Each number is 500 + 25 x the weight over its row's rms, rounded and kept within 0 to 999. Layers, rows and columns count from 0. Numbers have three digits each. The size before them is the row's rms in percent of the matrix's.

# k: layer 4 attention key, 256x256, rms 0.087, rows 155-181, columns 0-255
# q: layer 4 attention query, 256x256, rms 0.0855, rows 156-182, columns 0-255
k155 043:494513470499514501497493558503499479508491457507480519537510480492481513494454483480527524508464501521513521486514523517502483545455503494504449452486497500522494487523501495512498482504464488507498497486546499501498497465540497475452452496464462489485487529492519471527472515484546460478489498501517525520506498502489489483506531506511479500481556516550480484490484536495522483527526528501511472499474453460473501540489550484566460487474522463505490512510511484531506510506495493537515469519516518478454448472488513487519514511449469509532498485492464487507436499511488503540499443557506475476494467492478477491477518480463520502549568529489517452546484513492515516513492516496495535545556509505521503457492490513510546488477527553491530484507528516506477521479483528
q156 044:497447523501504547522460490531502480483528518535494536458533532442513491485507446470506527511504477481514509519517502456512534531492463470481523499463523486472531469517507503464520502470494470473521489486516488458484498520540519526467527509510505462469557467491489501465528519494463514499506522491527468488480503467515520517507540486501546515509454472513513494479495461506499502463498494530511505532506536493515457491446493466481558475502489500457484482532487490514448462497490506457479527512498488551496483517518473508535461485528531501520527513477516460473498496465485523488505478500481506542503523549458483464492498510471491501502528485524500533498494483474484474534483463422502507478520530491506512501492543499547505448464492499501474493491497493481487526555489513
k156 045:468470504537496495534495479489498518514458478437571474514498469517476523490493541575496497496520533498475521511479497494509478473493522518529489506488468496466515543491483491477515520496493516499487510547482491527526504489450479495528468466498473498543464512510489484518478466539494489477472476499502509503545471532492504498487502473496488471464546482507493512523481512526543530574562526488479480456506484505515527492517497500541465525504487502499547488456501491448554548511535486530474486535489514458503479441514545537450549500498461489472497503510518529470485488551488513481507521526523508496481493481524552526505503501487497475521500495482492475534489491492502538443502505523509517552470481496496511534493509511475497509511512524470510481487496534496514496464499511
q157 051:496478511511544490458531484514488500550480526499445492481508539490495485475486502524531494494477522482506481459465510490525518467527506539535514501491512492511505490474533474465505481495503493494528524449536487479512531450499487496527500518510491524473508504519509550499472498531524514513517536509510550473485486520510500497537501499490479451466490548504522506508487513533507490490471487476541547517483515513443499511533508514446504508510499521510521505473500490487533493455541533500478510475500488497509544512454529474511494478496570493485504471485461516497523489484510476529485454485498525513504528478538528527543485489480460494443476487526506541517513517513495549515510500521513527528453532473529428453482507459526437519502450490512483497507507441535522494506515473
k157 063:505558461500461479544474542499515501475500452518547521534503499528496509514468491445466517478484458521478480552529482511443472508497508460505498533502524510493464526509478512530448480486475502499468517535498533530458467499508461500494449510475501526486465505487507442489526530508530468486472440476492500513498531462508498482479506489494516517519511502508476488503515501456462453468494462513488499491465482462547537500506492512544498474490485481502521505517495488534498540516492513507557483534482501490492486533509469460487484493464508512533472533538527523542477515505536511482478490517522498491495459490521471501444520506489472533529510482517515490532485528496535477510511536498487504516507456533503506513478488499479550518519511548517520484461534522508500485481447489
q158 045:483404536541502537473480470502491491447509513530461534503534513454543520538544439505494474492512466484465505487494457490461527486475505484485485498520489498470497490479528490520511481470499491467553504493484501497498531497492544460498529531474502511498500511511503509481486499511521541466505553508526477536485494491540505522512512500495522511466486459514524517469515475508548492485436507483495518511462524524531427487470491485504485492513499532518481477479485472538510483538462472500475486523535472484477507515510467505529483513523553514495523473499483499515512475455476519492476489520485533498503494531469493529521476472509519484464536562489539520509560483511472499471488505475510542500522494472531499518523513462508504493482521500493501522542496469504538484482475517
k158 044:468529469517495489559461508534525515507479485496549498503473482486461505466495520542505543537486535488531532514497535492522500522526517503522560476505516461506532480493488505495528497467507522502452485510492532497483497492473464523501512469571499440500490477474498471507510488508463464500471487518500489499544471483488543460445502487493489491487544498510477478489510467511462530518547503514472495480548498477483555530510478499480510520504511501480539477494499516451478514472577482486491515479497541501530508496491511504458509499487485462485507519472511504490455497523499507456538518510507514500455506500534533461458551521502485518526485463485496468511458522476533482472502494499484488497473521537484529520497464548483553489507479516466525479488486523499455519507522499
q159 054:472433534482518508480476474509467452475484510539472521494491475466576526501509474518503513532539505473509510495487501457518516526510496505507477506500500484498506477464509498529547498446498525516509469493460513475525519519462546482460567525543495470493526497493504533474480496491505529526517576519522465514558477504524513510472528523504481519475514511475523517479537482507496502516482540501498521483549491502506452521511499472496490495552490555480472541479483488465507466499490478499461485511492523497479504496479491519493490513509488517462492523442475458471456504473451492471491536480507522521487480534462493492459531496479519498465510494489491461489504483525464483493483476475497543476478510466483510510521543514504519490503505535477515516510497504490526524528569509
k159 052:487437522541503551491479456511493563503488521500477481458510521494456513488525542532516549482498506502533498464521488524493526466463502511510537517504492477479532489548483505487560514507543498483518476486455480478517520491495506531540580517514503455513565494505498499506493484475469550471497516525506492466494482505482510488486516486467508491474520476496521517451526490509505523515527553497481502505498540507505514491473463454485489507498497499494489474477518489513491492535522519492492531467534510509512496474521541555457491504547507512469528520500500505496523478528474519470515516495497494486479555501505518497493507519488512493453471560474510513486556434486508488452478483525535477489483497494507522487547501486502460440474507479483519535490497515465490489497497496
q160 055:490454510528481535528493502547483557494509504544482522501533487475503514498492521519486517526508490491522515495522508457492551516502477532491534496448486523479525491485496515492486500476479503478525492495477529471495480489491535496497534514514516478521534492528488497471533469520527563521503499480567443511557479475493461524470544507530533530488491476534476500480541460503509482493505525506474483504545545482524441548463499501480489525515497543499469493500512497487512476512496515533470500514498523466493476482503534532490499488483498524493545520466506506452437496516459534512475518491511508496478470519495514521494527516456531543487516543487540467510477499545481463460505466447518503461508481486524541523485507536493526522496514494460486494499548516497498525468472508
k160 068:471429516511558506480502431494463478487496537494475493483515509483504511476544528567531513516529502515507510489455509489525514462493496495533503507497470469481532490525534466494541478489517492502534450491481485507539539496468527532507554529516514486485544519526468508500468487462442522493523539508477521477483472518497506484512476503490477480470500481475548533479475492512540558553489551486493507499508515532488487476493502475499467520489503509486457499489484511489516468523509520482433485505522495523491500462527503523465516495525496505495527504483499493467552509493460481482509537505480517519527528507488539499489503501506500482464475495495497487498531450491467510459461500510505492482500532495461488498536544475503464462493520506493510513509465510452530508538562506
q161 042:510569478453467522541510567514499431525499512497539484553497506485471455515508498495478510493490515519539507489515501529463477502513468477470548492514501505487491499503437515528507497503510542516437479500493471478509493523515483502476484478476485486488489512525498481473509504526520461544515466485501500523479492493477482496454486507481476530504501492463478494560519530501515501473537468537474490520512529495473540499505516527517495503454508505512521511547478510512459489508451493478506528503484462480506460512490485500529537532518503527521464482487476528504476512474493500502518546523493498542513493501459489478452523557468529487486514497505503481503429526445500485553480484508552492497527473479535486491523513499456562505497486508516462493502521476525488511519518520
k161 048:521469510514540475436492438453489551487492522486440504470503497556523520491469501497505479501495478550449470514441504497514527480506500515515484521482485496508478507499545495461458491549467466493542514516509505532519540476467517493482504554484538542511507559498505497535489496470481518519519499485473508488486499520488500545503512528523533490493499505501518528481491498487471488475470513469507492493519501500527462485504511500479471483554506495492469499486517477473542498489523493546511469489501496531543518523526501528492485492474455515491548528523528511516523511481509480528477479515493515479491511486568505533541474451511485485520488500513495530509530467533472505465501511476448471541505484472466484504466470505522437522508504496494501500477493533490522502475469441
q162 051:487601493472428515516508545532508507479485487525536502525496507523497471527501515478477512502485538530533477504551528548494484513497455520481524511491499523489484536492483516546467507477460516491476506501520492511482466471520479517481468470475491506515499470490484469524542514512517470528486489480471464514499536509488504521487514462514488555524509501493473490522499493480501487484469464551471460472502519504518512512489478545547491497496456531510519495547528510501491527531481502563529531537505508445488447479496482530518499509498507501529479520517509467544448494518482500520523502479525462500528510487520453498495545504490510510495499513519466481512454534473500522505471498522527476481535465474573515496479499496499543497513542498509499484463504538496467503493498505
k162 059:557471509458577483461564491433459511530487513444489458488496488498511484480499510515530474521533488537511476505427482469554506478499500475497484476513468499531485470487519520453490533547529499528512483496508476488542550509483531507497496505493492502495514545536514536490454492496485510528539519479499533500503512544465451524523473524509466494511498513489482500506491536519514532526512526442522526530518519515464484460509507497480516479515493457509463533506468482507533477487491500511484492471524477547524506502518509481496525481497480520493499496497503518445536511482509491505473524506479526504496523503513522509563466472505484480500522492476488517478488487506449531520507486489491488521480510498468476491513489503495427506511496453492468503503473461495516527504547511
q163 052:535431526510582493453522436453455540544488495467471508502486483534525502487514527506499469512514475499541491520424500484490501457505516512483490508507472488521529455499518506487558492499515489509520523488469458498523532521488465547501507514506520528503494508508517516483496467465437512501536496506512517529518507505524494539496473525514451507527458477466530527475478549486490491500499544473523488488493506504456488468511522456471504495504522485507521537500504512500503503506478491542522504485521489574491504469507500512502501493522498481494482506456495502475547471505563486465488498519456528481485491529509514506525480505508463481489505499508503521487502476498503503481471495467449495505505527510456497499527466477480442515464493501476484520466483488523556509492522514
k163 052:446527494514467517500468527505555472482540512494520524490512549467492489470506452490498489480482524522456512508543451534481511532498498451532501506517541509452462529481491499547480509526489516461466498492530530493479474514496481455501498509507463493522489473478482478516524504521549489494470473513502431495476500473495516479504559471493524508465540540493477521502532482539494480464501443497509532535543482494560497546540516510498494512511476497482536489486494511477469522480513518459508501501507500478467525536510534515478463512452504504495513524561521491544488500476457502486494520472499478507526501495507481499473517505488514496503451484485517510496511515493527456515498511493505524536481495488488488498494511514509575460536452496525506490540532492466493483512468482
q164 062:503532512515508503511544513500472527547487508499527476508461516500466490503470555507507471539479518513514460481516476491538497489498468531452475501496487498511504479541479526488474521556491470485500501507486499460497476497546508533468482512507496524515504501500473496518518490533484541532512513513477453499501506498512454556508464461540501511524466470520484491538479525476517497477483497516497466504520512495508527512510492520515526474480455460500495515521524502512502527506472477568522514550474521507510457470509489529496541494537457535485501512498495473484457533501520557545496507463551472459542503499550481503523535478493487549520547480539465502461483505513519513512487501502476465515558472522522533500486476503479464488508516470497484477477445506547462499469510496
k164 079:527534498460531520468536474459481494517478520446496492512486470491517473509492511503537509487541532484508506494462490500552486492502496485508504511545471506484476504492484516491499532522506533503481496518495469520512531503487482543480442496481468528500501506510524528512489503509478489534523502517470498507487511571460512540519466520484434492519509511472507511534511488506511517496481502472527522521559505510475497468511530490473507501524489471506488494528473550464537459478517479498469493480526480523510518462520493502520526516481506477476450498483466502468544483469493461496469504473478515466494534481504499514564487514510452477516434562462478481461464484462497519515508470498505505527479548476471498495526458517518468493530461476530443487521490461510539481509541512
q165 060:536476542457518506495550482483482561581527519509519534482512481555482479519506496515483489522542469515532540539521484470535472507500522483469500509467464508502524473512515475500512522553512476466512486501507481491503482505512508505519505499494516519545503544539482483501532456538462552478518520504527494486460519482502500556533509535532544516496499482510477495505498461491496475510511480474489475533497546505448475519459497511467544510520495491504490502489454530501493494540528484512489529516495504505502524514512464537461541452481487475495548572466534493486505517483501503496468505485499496499506482554535487516503481450488485494458503499533463512497455491494489475495493519489509461480539544503516480498505477455533455520481503483507496477508514498510526503516527507
k165 059:518528504478528508469509489499485486487490502520492490463490505499543487484530516523537457491453505495480453476444464508492504525502502526510474475521494479512496503514468507514492476482514528480498466480489460509495519477474507522532509510461513496508481481488501512499506529475483499589524536490430525476491484500472473476520460484523446498496505518452541525489505520514544491512528527487531524498516451507456517448557535501519468488537493494493492534522492495509510502473471510479497519527526488506512476419508514510525493478511494532475543465489452509452533506513522504504465538516486503515495481507493519511534493528505500512514488493538519556501517505512490494532503506482475494483430429486467499506537527514486524471490480506516497497471508484456577524508480478
q166 060:491514480503437477521501510499539503502465487500522500499485478547487483523479490453484496429501510519483513506522483501508480488479508521528463506534507497507470483445452515506493514483490536476467516509508522500500483517517468495504478486497500512494496457462519500510523531506549466452495512490501448457453513475486574527493499502539483495481516504479472491504511492483463493483509455528506514488482521462525517496539493510470560502502500510518548487465526520513522505466462455487437510478495482496517480485506539480534489518485494486506500488522478449503506460469483491507494499500542510494518502539459470496499527511498482553505488475451510517476505528467556483508524498462505488513472507478508447525506444511485582438487487514514501511534503483515524482485455516
k166 082:487559464446467476506461567468537474516491496528519546462501511500544455500487448473507467482457516493505501486502501516467525520485501471510483508555549498542471508478495493514470481499478503488471538520485467495502487477491456482532467462458484495510478496491522502514495530501544466468473481492479535533473529492503498482502533483461483511510497498483493449529504499468496469475495433494523485519467484478515499499531518520499471479507483514528506517504522507494496530470483489474578509530459517472460476527456491482517467492497558474472516487532488498539483493493532496493498470501487506492509473464532442484499525453507505510509487505538498501508514544501483503534504516518476527479448478503504463495508521468481535474516474524525535530481502501519498478515479489
q167 079:520503481473484488517471506495516511498525498534484512488533537486492484501512454482500528465494480495507516499455509515449509517481531504506517514487557477519475539505512509533461452508474497556508511540520505543459560536483496498514508494518517490503546470499509520472480506500499506463431522501470548505474507474490547478512544494465462495506498480479536500473498503473444486512507503512513527465490528466505507489514491456514471481504511524463496467453477460525503499488523498489528508477493485449524505493470470486477460529501525457490508484492473498502501510474519501498492516550498491538486503469462517484470503494507487493528489496494559476497491497512481479486549527481506493508421454441508470456513518501533516496515513523539546503474512472470454484560481506
k167 093:471500520480494456495503507499497454488504496543462469481498513517484520498519449453500496442455494505472504503502517515438497475469506496515516509475558481546475492472492545485486440490465494525505530507552495522503519506527488478539527490539499517463543492490473534488536506492546519482501518504515527472515551446519516475466525504484491496533497513459549483489480460500478487506508498513496509507465506445506499544516479476527491490514506506494537497479528468506531522492482498478541506503462477492473551544473510460500458479482524505487506483563490512542462486487495493496493485542509517496493484481490496495476492438522534490512511463503575488515529500531517509512532531501488531515468484519532486516480496533475539538507459492515500490489483520519475499521465479
q168 100:475495503493438434523479520503503521505494483500474468493490449557450520510513486480470528472488467529476506497539478472510460497517515516524461475524502463538436473497461570450495466485507490526513505522533514526533480528541496466533507446504507510498526513499512512523544515489469504486485513478527523513499527479520518493529523510521490459503512471459515479503509477465456517508471476525495478494455520501495453547505495507492498536502504506514530500483483480486537467505498478539490480520517502489456551519508457480450529478530531505508489480522504494518476502459503479474499518482472516494511459518483479515512510459490535520525522498518495502559494479556533478497504508486524497506502514509506491477514486470472541481486467446509491534538479547484482522489502479
k168 081:467462509487445494504459495482534493479490516513451481516472502546445507487479455448470546481489508526453503516513515467470511496496507558492494462514543464559457496484505517465486487482482468494520567518536499534522483539549453462516513450511530530511561490482495536493496512514538511475496535463520521519486502494502502479514532499527468470481493503480525502474479502463487493501478489510506487494466531464486458534528513505515542533456498487531507503499498459515527503505508510476483506522508495497453549521473458437494495525505532495508476478497490492510492467506541481474530529485476496504506454491481465515507511479492536500497492492512530497526480489484500509479514552461494475516494483485526505485471507516471523527488457472493485521543479518508499497485525474
q169 097:488489525497506493499500458485499499526552496562463452500523494520460535511530521505452506443520484546520499528532484481498490479479526525539520506500509532509484507505512509486524492500490498465508518524531523492534507507508525489467549431532504514491560489516491521486494511538475558501483494455540493495486541505475537527536537460511532497472509469523503490483547479515514475520504489522476518513496505514517503537492475469508516516503532546495506460499505486482509510526493504545479517460525524504473506521477474542472550558517521515518500493501464448470508501470505485464481455492513470502543507489507501467540513472491520534526508516500527493538496520514530515472507484447540440499504512509500496497530471526518487501506451489479523501511475531503498512568493522
k169 116:457492541507512482507509450486490495542532475538497458530522509511504531479525513479475501479521491524542503535493478500524474467504507508502497507513493543497499543540550512487512493488458471477513502512543480468520509509465546494513556450534493485506546504513473538501491508523456561556482494457518503478513514505486513530515520475489546534511492476502500510489532469515523490504472485536485499474533504506537499518473489483473467507538540553482497466494484465486496491543522486572518515484519507491501514498495467554473535513489522520496496468464504502485505512491488505464478448463478479496526512462520514483551498489503515504525511506526535509518497501550515501456482484451549460508494527501484517509552490529531517535493468494495488491506477529482524539544503512
q170 132:522472515475501482501488526518503548521519506485514493502498502486537511544472488498510507504522523465517492499497456480481535555506493493493498518479454487511533515502554484540503547554564483548487505504508507490517516505474488504501474515467544514531524520506488487469431478534527506497462528484491486461420499531528522503533487543500516501534483515511498494518496527472522513531492517456477540502517520539518509488495481517498520502478523499490446506502479507491508513475485467474515488515524513496525460512506512495484508528490528489530485521513499504471537483548495490500462498495534475536540546552512482524522513509500467510485496488495473497503426484455526491516469466522473467496495470495496526512427517503535468500557498520511568510509520524519517476522540498
k170 127:517465500483498503472491505537514578499509508485515480497505498541520496528475520498511512502514520487490503518479467491498552547492488527510502512481469474501528516492542485514512544554537459522494514501517511478521503506471506490484476529462545504527519500478470497475444489504503513503463516461501485435430478537529513526522453547507493499497493503495488517508508525463530511524482525466482528509544509538522455478503497507480547489451532471494463522503498498509502516502463445488503489494543529517506470514501495473488506528495507515549480524504486504442533467516508509503472514500521511530503528526503487531524511528507471506491500489515478499496432477438532504511493474500465464497503475505482530508434519510532468512546490494497558537504509519519532495507553519
q171 131:488472521450492486486483556470473487501486446485523512516516481489524507474489447510497465506485469507473477487479532499497533518468481523496491480484535505509521465465493515431489496494494496544512486484514504495480492489528450464501500535505499493454486465501481498484544506471504490489516506518506489520522513494500480475463471497522456504539509484491555437517478523485540518472529479470489528480496536516491481489434526468468509493527502435491510532480496471472547501494478507492518502548521518483507543525546524497559484456482534522509517450518537534512469506485523559516513541528519476511452502493507506510492469491487479467495524481527506462501533510498495508491520555488483519478502476488533491502454473502508502525478516507510468486510509475518498468445522460
k171 128:492485530439512495491471545449474471505484451499530497533525502488517511489508443495514468512494479498490482489476527499506504511459482528490498493486535521506536470472507519444497503502492494522512488490512498479474493499513453463487499547510509481452480468482500489476528496483490503508527507535517499502531507489484472487456467501521473514554490480476547470510482525479542522490533494456490530490511531528487490489445535465475513495513519419480472526479497476491571486515475490488506504545512505496501541509551513500526499471487539529522518425495524528485481515486503549515517549553521474506461536487508496499484474492487494479479526470486496469481508489509482527492511566465487499489511490474538464503467468500502500520464504505512453467503491489521510481467521462
q172 141:477497494526461489467494504529479412492477499536518454469498481480506492482489511483479460488528477518506473512491457502505459528521507494475524473504543493469482503466461489512482502491486491498476478504515510506476488485525536470550483507493493502493462508519492534489525502512471517519485553522556494493507462505507505485506505492530506521486491481457501500499493478540551503481505461486496480482484463506521491497516468541519488501590482521521489499491490464507476513489487511489500495494508488459520556500520480484504547490517507502515541504470492525535527468536537507502466535443527505510526528506496498483460501504497459461481497461532524525473495496569507491521459458508488499491468460474466555488463468521486534523562498461526458519507528470492510531472495472
k172 151:486483485522486486460485498523471417483497491557515458463511492492504490472488519482486444482537482520500460509487463513512464522519495498476527477494535490473479513463460486501480495497477496518470477516524495496480482483532528477554490508497491509487463491512495515492523508516490517519473542518559490490508470501504511485512514491516500512477493471463491496490499480541557504484499453491504482476484467513517490495526460530498489496567473518532477504488510463508482511494476490492501496511505482455526535499528478495494531489526514495521550492473486527538521491538534502501474559451532493505535529504502501464468501491501448477481500461525527532473491514577511487516456450491481504498461462474470547496469454514485531507563487481534465517486526475480506527481502478
q173 130:514462519509507522477509456527500482496552540538516473553466523553486485505497535489451477481517492551493504503570513487493480500504493480489537484524486533523534536505516486502499508504548467481489525489504506462522499510469546551540513503517509524512511457484430503501517481519536521536493525495541456521512525477484494507533503508482499526453531532547505517488535469521514501503550473471480471525545498522507500458469449474489548519493512513515471488494481503506486531476511515518479553486494459491504491509486456515516547523533541494484514550479533486489517542537501474496473480487537476524501508522482506497515504486492511500506480501488505496473483531499498550520493498533543497504478534479514528534502504561483512513493447483500503470529495521534506495493524513
k173 135:522468515501510514475511447521491477499538536534507474546473526554485489511507543494439473487535490555501522523553500465502473505493492488493534480517488529517537507498534492500516511517536472481500523487503505456514508515465558541513527488513516512502524461491427498490519463507526522541495544509548455527494515492493492514528489509493500535454535531521512522480522472528512517515529482489482471527545502529497502447472450457485551517521519505510470479496460506516482498489507523525476563495508467492518496506494452512515567520524536487506508547468530488475519530527491483490478503496530478524506514533475506502527497481477509488512485511482504511469472514509491550529485494519535500509490536486509530527492506558498498501486458484501506470521501512521516497497544522
q174 130:494482499525502502465467469489493515471468516460530505476496517516541453511489493509500510535505521439524532517485530521473567492518506487503499506524511518471513514514457475456523477534516498486497467513471506484516484449493485501467493496498486479530483503487489512490473511497514484508549495482489568490482513556464495483490475491466487500489515502513488491494520494531548492484456490512502441488502495479534435490518516508500484463516512514516501503503530508491450516497497484490542475515533544513524477493503524503495456487502523516503564516470516535520508476502558508476505493516472476521506529463521521466537524551509481497500483535554474530467509532483495478508494480502442528453471472531454541499493554478521476545533530504471510528522530477464532470507520497
k174 130:511509500517488506460491484482498525478476518462537498475495519502546456502478498516509508525505523441510522509480541512469557495504506483505493503516509506471502505525459483465519490523532499495491461509468502487518472458493493503476492504497473485532486504487490501488483513493514495511557501477475562484474524547449484482477478495468495495492501498497495487486520486525551493488453484518508454490505505487536428497511515519498490470510510518516506512519536491487463522505496489492531473522530557504522462495504519504509456496507516520504571505472523524518510462505567513477503493497463474527514526473513528478529524550507491507506495540570469537479504528476499466510511478491443524448480470525463545498499563475515467551533521499491519528517519479455542486509516502
q175 140:488509490545544510503526481545492500428490472497497518530471492529490502475464493488519535500495530504455515484513510502503471466495516500486502495469484497520514541473495470509494524435474508524474536501507522478508490516530530536576497525499448516476495496505518491505504490488557501506503476474477469498532478468522481479454502514495499531488489541498524540494472459528489526478535543490514493454502477464509526509541460542524508525504481459521525519460515497515494499486516520470497512448493490517495495477490497451543516503476484509479456508511487513517467491512499510510520536490524549477473477513495499519463511503530524467508501506512560514485541475490517514476469498477548449539516507469512523511472509533484536563500512540528498500523491495495508504423463499
k175 145:485509493541514512505517483567500501431489477514502518521472489529490497462462484491520544482490520496455512475510512493480474468496515495483509499475487496523511544468489462506486512435476498522469546498508513484517500520537521534570493507498461509478498490500518504512501497486568496493497480476487468496546460455534490465458516494496495528486495535524519533499483471529484509480534514491506492457482479455518534519526469538534507530507472473520545518459512493515491508491511511470510514445488501527497508487484498445541506495476486507479456508533490514529470503519507507512527530481528541477467477508502492515471499505523512469507497503510569497490538484488539516479466510490551462524506489470514508507467499531482539561501524534526489509530486481501515496434466488
q176 134:504518474489457476502462523466536567466523520498504512503500492535489450544521516511467513506499455501480480530493493490521477509495524535534465519538505460489475503472453508480504475523553506518511485499417513515546502515490443454475480488497504531527485487469496473514541492468479465490495523498501516486488505486549515547498521521471504497489516489509515437476522523471456492470489495533519523501453516520496451502473477487480549468497503525521488506478462528522477473506491499481522509518518506506492497456490507515489489519503473516517512536521523519473559527483563489506463521506490516523469491540525487494486501479479484542489481474498466524534506495525513498512472505479431475500444486503496527491493504485511527452498540472483520536482521476528514507465506509
k176 137:504528462495452467515455539452540542466523502493501527503507489512483449523521503497477499501487450489486468526506509487510486512507503519533473511533515458499485498478449505484494463526539494515500493494423499511546484507504443470481476482503505529528471487479512477520532507477494471478487522480485513502492520478541519529503534508474503508495513486532511420487531518467462477469493485521516512502444526506505453499496476505481549456479481533532502520468482534531477489493510495473530514519508509507491500468487505513489488527509492515515509532530527523490545531498565479521468509486500523519481497533529477490490511474486472561485478466498469518525494506532527486522487509492433480508442485507502507479485497477499536444517529493481520539484518466538493494463476496
q177 127:504517497490503463490514509495499501539506513519528513503491517549483511450503488497501498484502499517467508541500459520513547495492462532523502473472527454477468521471497530489506501526464461508498508495532498497499479509518499442507507500513546458495509507520486499499541486482489489504469486511528445483525503457560495501508492516504441492472471462479508510492494521478443487525483438519511453467513507463470502486479473494469487502529478514499515538480522448542544489542502476522552471508480495473476546528505457516479483456494526505498499476494509517499500493460504518540501530470509499509461512474495488512491471507493518483492536480534531483459523514553469480514557491533523532498481478497510566503465466491508532506514484477479517506496501509479434557502512547
k177 122:492498503503516481485511501500495503522497504523524501504502528544468512457502492503496496489496495520478505553486454520511542493495465540525506480470507456479470533455497533487512509533478457506502516503534501483501482504521498436512511507528545465507512510525493492488542488487472488509468493522534444485530493457564498497506496517493444490467453464463504525492501522485450504528487443517510462471517510474472515489479467500466496511522481501494494545488524447533538490546513468527549482509490490475465552528526463522479489467492515498501496475485497537514502498461494508536493528474501506515476522471505492502490468505489517482500519478534539477466515510560469485512550477523524527505479483487512570508459469494511516503512481465474528496498502511479435552496517527
q178 138:492520507559473497471495468532509503498489548548506465506496483501469510519514551523478475484521523547517502494569511520551489535523488541531511486501503450507504470484473501473521504476520515457489492443499519531530463482509512467513508507538497494478493497484488494515533507496517510483565507520546487494482570499473503504505504524465529480477522524540488479512510503557513474494542484514495435515498522487442515498496496471504507527505493543515522461516508514489480486519482487486439515529488503499480511538469527496506517497492472508511520518514514465488527465478537480488497485489507468514507491477495510509518499466496507473498476520421467518514505541475505505546511493511481528496524565516481478506524478552471489466511425480478465494484512499502502515522523514
k178 141:503519510554495494475510468525499507496487551540507467507492470495478504516516556529475475498529541541524516493553511515561474526513480550528510492500505451511514462478494510472530517476524515461497491435509515519532478478500510476516520504533498487478496503484481498504533507497506526507563514530547483500484567511472492514505491528461527488463510520531483487500503489566508485509535481511500437524506535495427513498495505469496518529509498541521525457517501517486480484513498499498435519527498502495481504532482531507499531497481464505519514519500510478478527455475529478481487497494498474517512504496506521505522488478492497472496478528432474526510490536475495495538516485494481530504529563509487477512516488557484480462503427478470471494476502499500508527504521516
q179 130:507487515516506511507548498482494490478461446472489499540514475507491459522487494551458475461473455545473470498562461507476441472465530538481472494497470565498515516504507474457480510466528488556496491513480498526493507510515468516529492487504480519483500529462527486518513500523521490474470503482486469534554534432515484523492487469488514543510499503480512488502478535486469505463545474478482520484509515495482493537482466482475506543514516521509473482473522524489495518496512502492490514476502502456490475485548531513543515517470540497487514536458505488518481539521506538496480475514530497488497466522482494465513471464459494505490542545490534505551496490553481473501478498515522493541479512473548475498525473516509508472498520483507469500514478494511517513468483479
k179 136:500493518509506496521541500486493496476467440477493506550508468502474460518479492541466483462474442530475471498574461497485445483471535544480467487494481570492511515501505463451479501464507499536488508515481515532496507507512468518522484479508480504500493523447528476523514498523528492460471509479482474526550522445513489503493495449492509543514509516502516494510479538491464508466548478485485516483495528488484499535479466498470503536513522526513483478471521518505478525502503498487494513470493499457478489466540540509541517509483532494484511531467515501530482542529504547503511472507533499484485467509478488460511480471459511514498544534475525492545495492560486481501492488519524491541463520468545474507524477512507498466495527483501470505522492496509527510470472484
q180 130:502500492510515468499474493517536524483431510520491484532488506513444496531527482492490529470481518522487528512536526542460503481453494520507513508497537517517491540504497508525493512495451470478500488495503503491483497500496517436494507479534477492517515499429477510508522518519535466506506497536522506496498497458485518469482481488427488449510499507498466488487515506521471487513503478481523466475522456473460489487488503462490499536489498542499530504480543483539532499543548519489501546480472500483494501516485485499430508549480527447470531492501522483473530520539554477505495454507479502509470528438498508501500462511494528493510482534489490478483536521481496518515511521507510519488432509499521518478546491542517536505516444487480496517535472494462481510521508529
k180 134:487515491505506466509469491521537512486441506504496480529481505514454510533528480487491531469484522521499515514544529531457498481443491517498502514494533509530489534490492507529482502505451472484497485486511494489493496492499508456501497473530480488515510504423488514511518514529548476490506497514515492508493505454488530472484477483425494447514496503505460475496505509518474475500515473484513466478503455469468493492500506471491524528478486553498546511463546495528526507529554513487496554472480498490496512528486472482440499535488539436464523487512526473485530507542552461505498443493477495504468530435506500507486463500501512492513491517509492475492528515484500493521512523498516519495430512510518499479537484529504539513536460488477493522546468481477466506510487527
q181 151:484515510478458502481475481529479512517538457506491463522511454544528522502514512478515513503563521467492543495483487469502521503511503494543511504476469486516529545517504480492529523495484533530497536486551505469576494504506457498510511487503490501486499501493532514461496534507516503527527480452530523472502508525504525504463481531477507560536475525506507478514532452530532483496508504488489513450495510506545512525509507496452500496481511489513520507497515516469514486529474442528527472449525548515514529490536512515467497525499494511539452491519501496502461501463524474488488477509465507511518508467551482541520504528520518507524520493497479498569510497468527486466454479449492481525481520495474485474498481541512482536498488550501499520528493503471551532526524525
k181 152:471518508477456511478488482529487504524534443509494462529510470539530522495515523481499520497559529453493538491482494459507519500513510503533516505472467488511537551513501481490532526492494534536497538480544498476570481516505465492526512496498488501491497502494531512471496535497520516541529480457538519473498512515504512510464482535474507563541476526508501491507518442527532488494506509497494520452500506519537509531501514495446514497476524486513529500494515506465525495523475447522534472463527541503511534495528518510476502527486504513543453477529497494495462502459528478485490474506457509503523505459560492532519506517511522509501518500487479494560514504471540487462460477454489480513484512499475493489501482533504488536498497544508496524528472506479540542519539531
q182 143:508508488501448465493493519538496466546498501506509536494496519489499484512475459485502532498574546496530533532511470463454525553507495491508517478514512488493510487488501442540487525523519487504484511502490490465494495492520501490546472518454506450489507528495467497462471465520508479487479486486528521515463499501504504456547504528468502468497512529471494486517527477531506530515498448440501457489532456519508504477510469549490463520539506489501480496495501497459502484506496512508521479482489481495498543543479512474494508503521537469512503527484482531505495493489496496495496514515487540540483561515485486533501506489478470437492500535493485473478429518462476510527449483540491549499514490493464512495504505537514491524532467509550487500532549517484479498510543464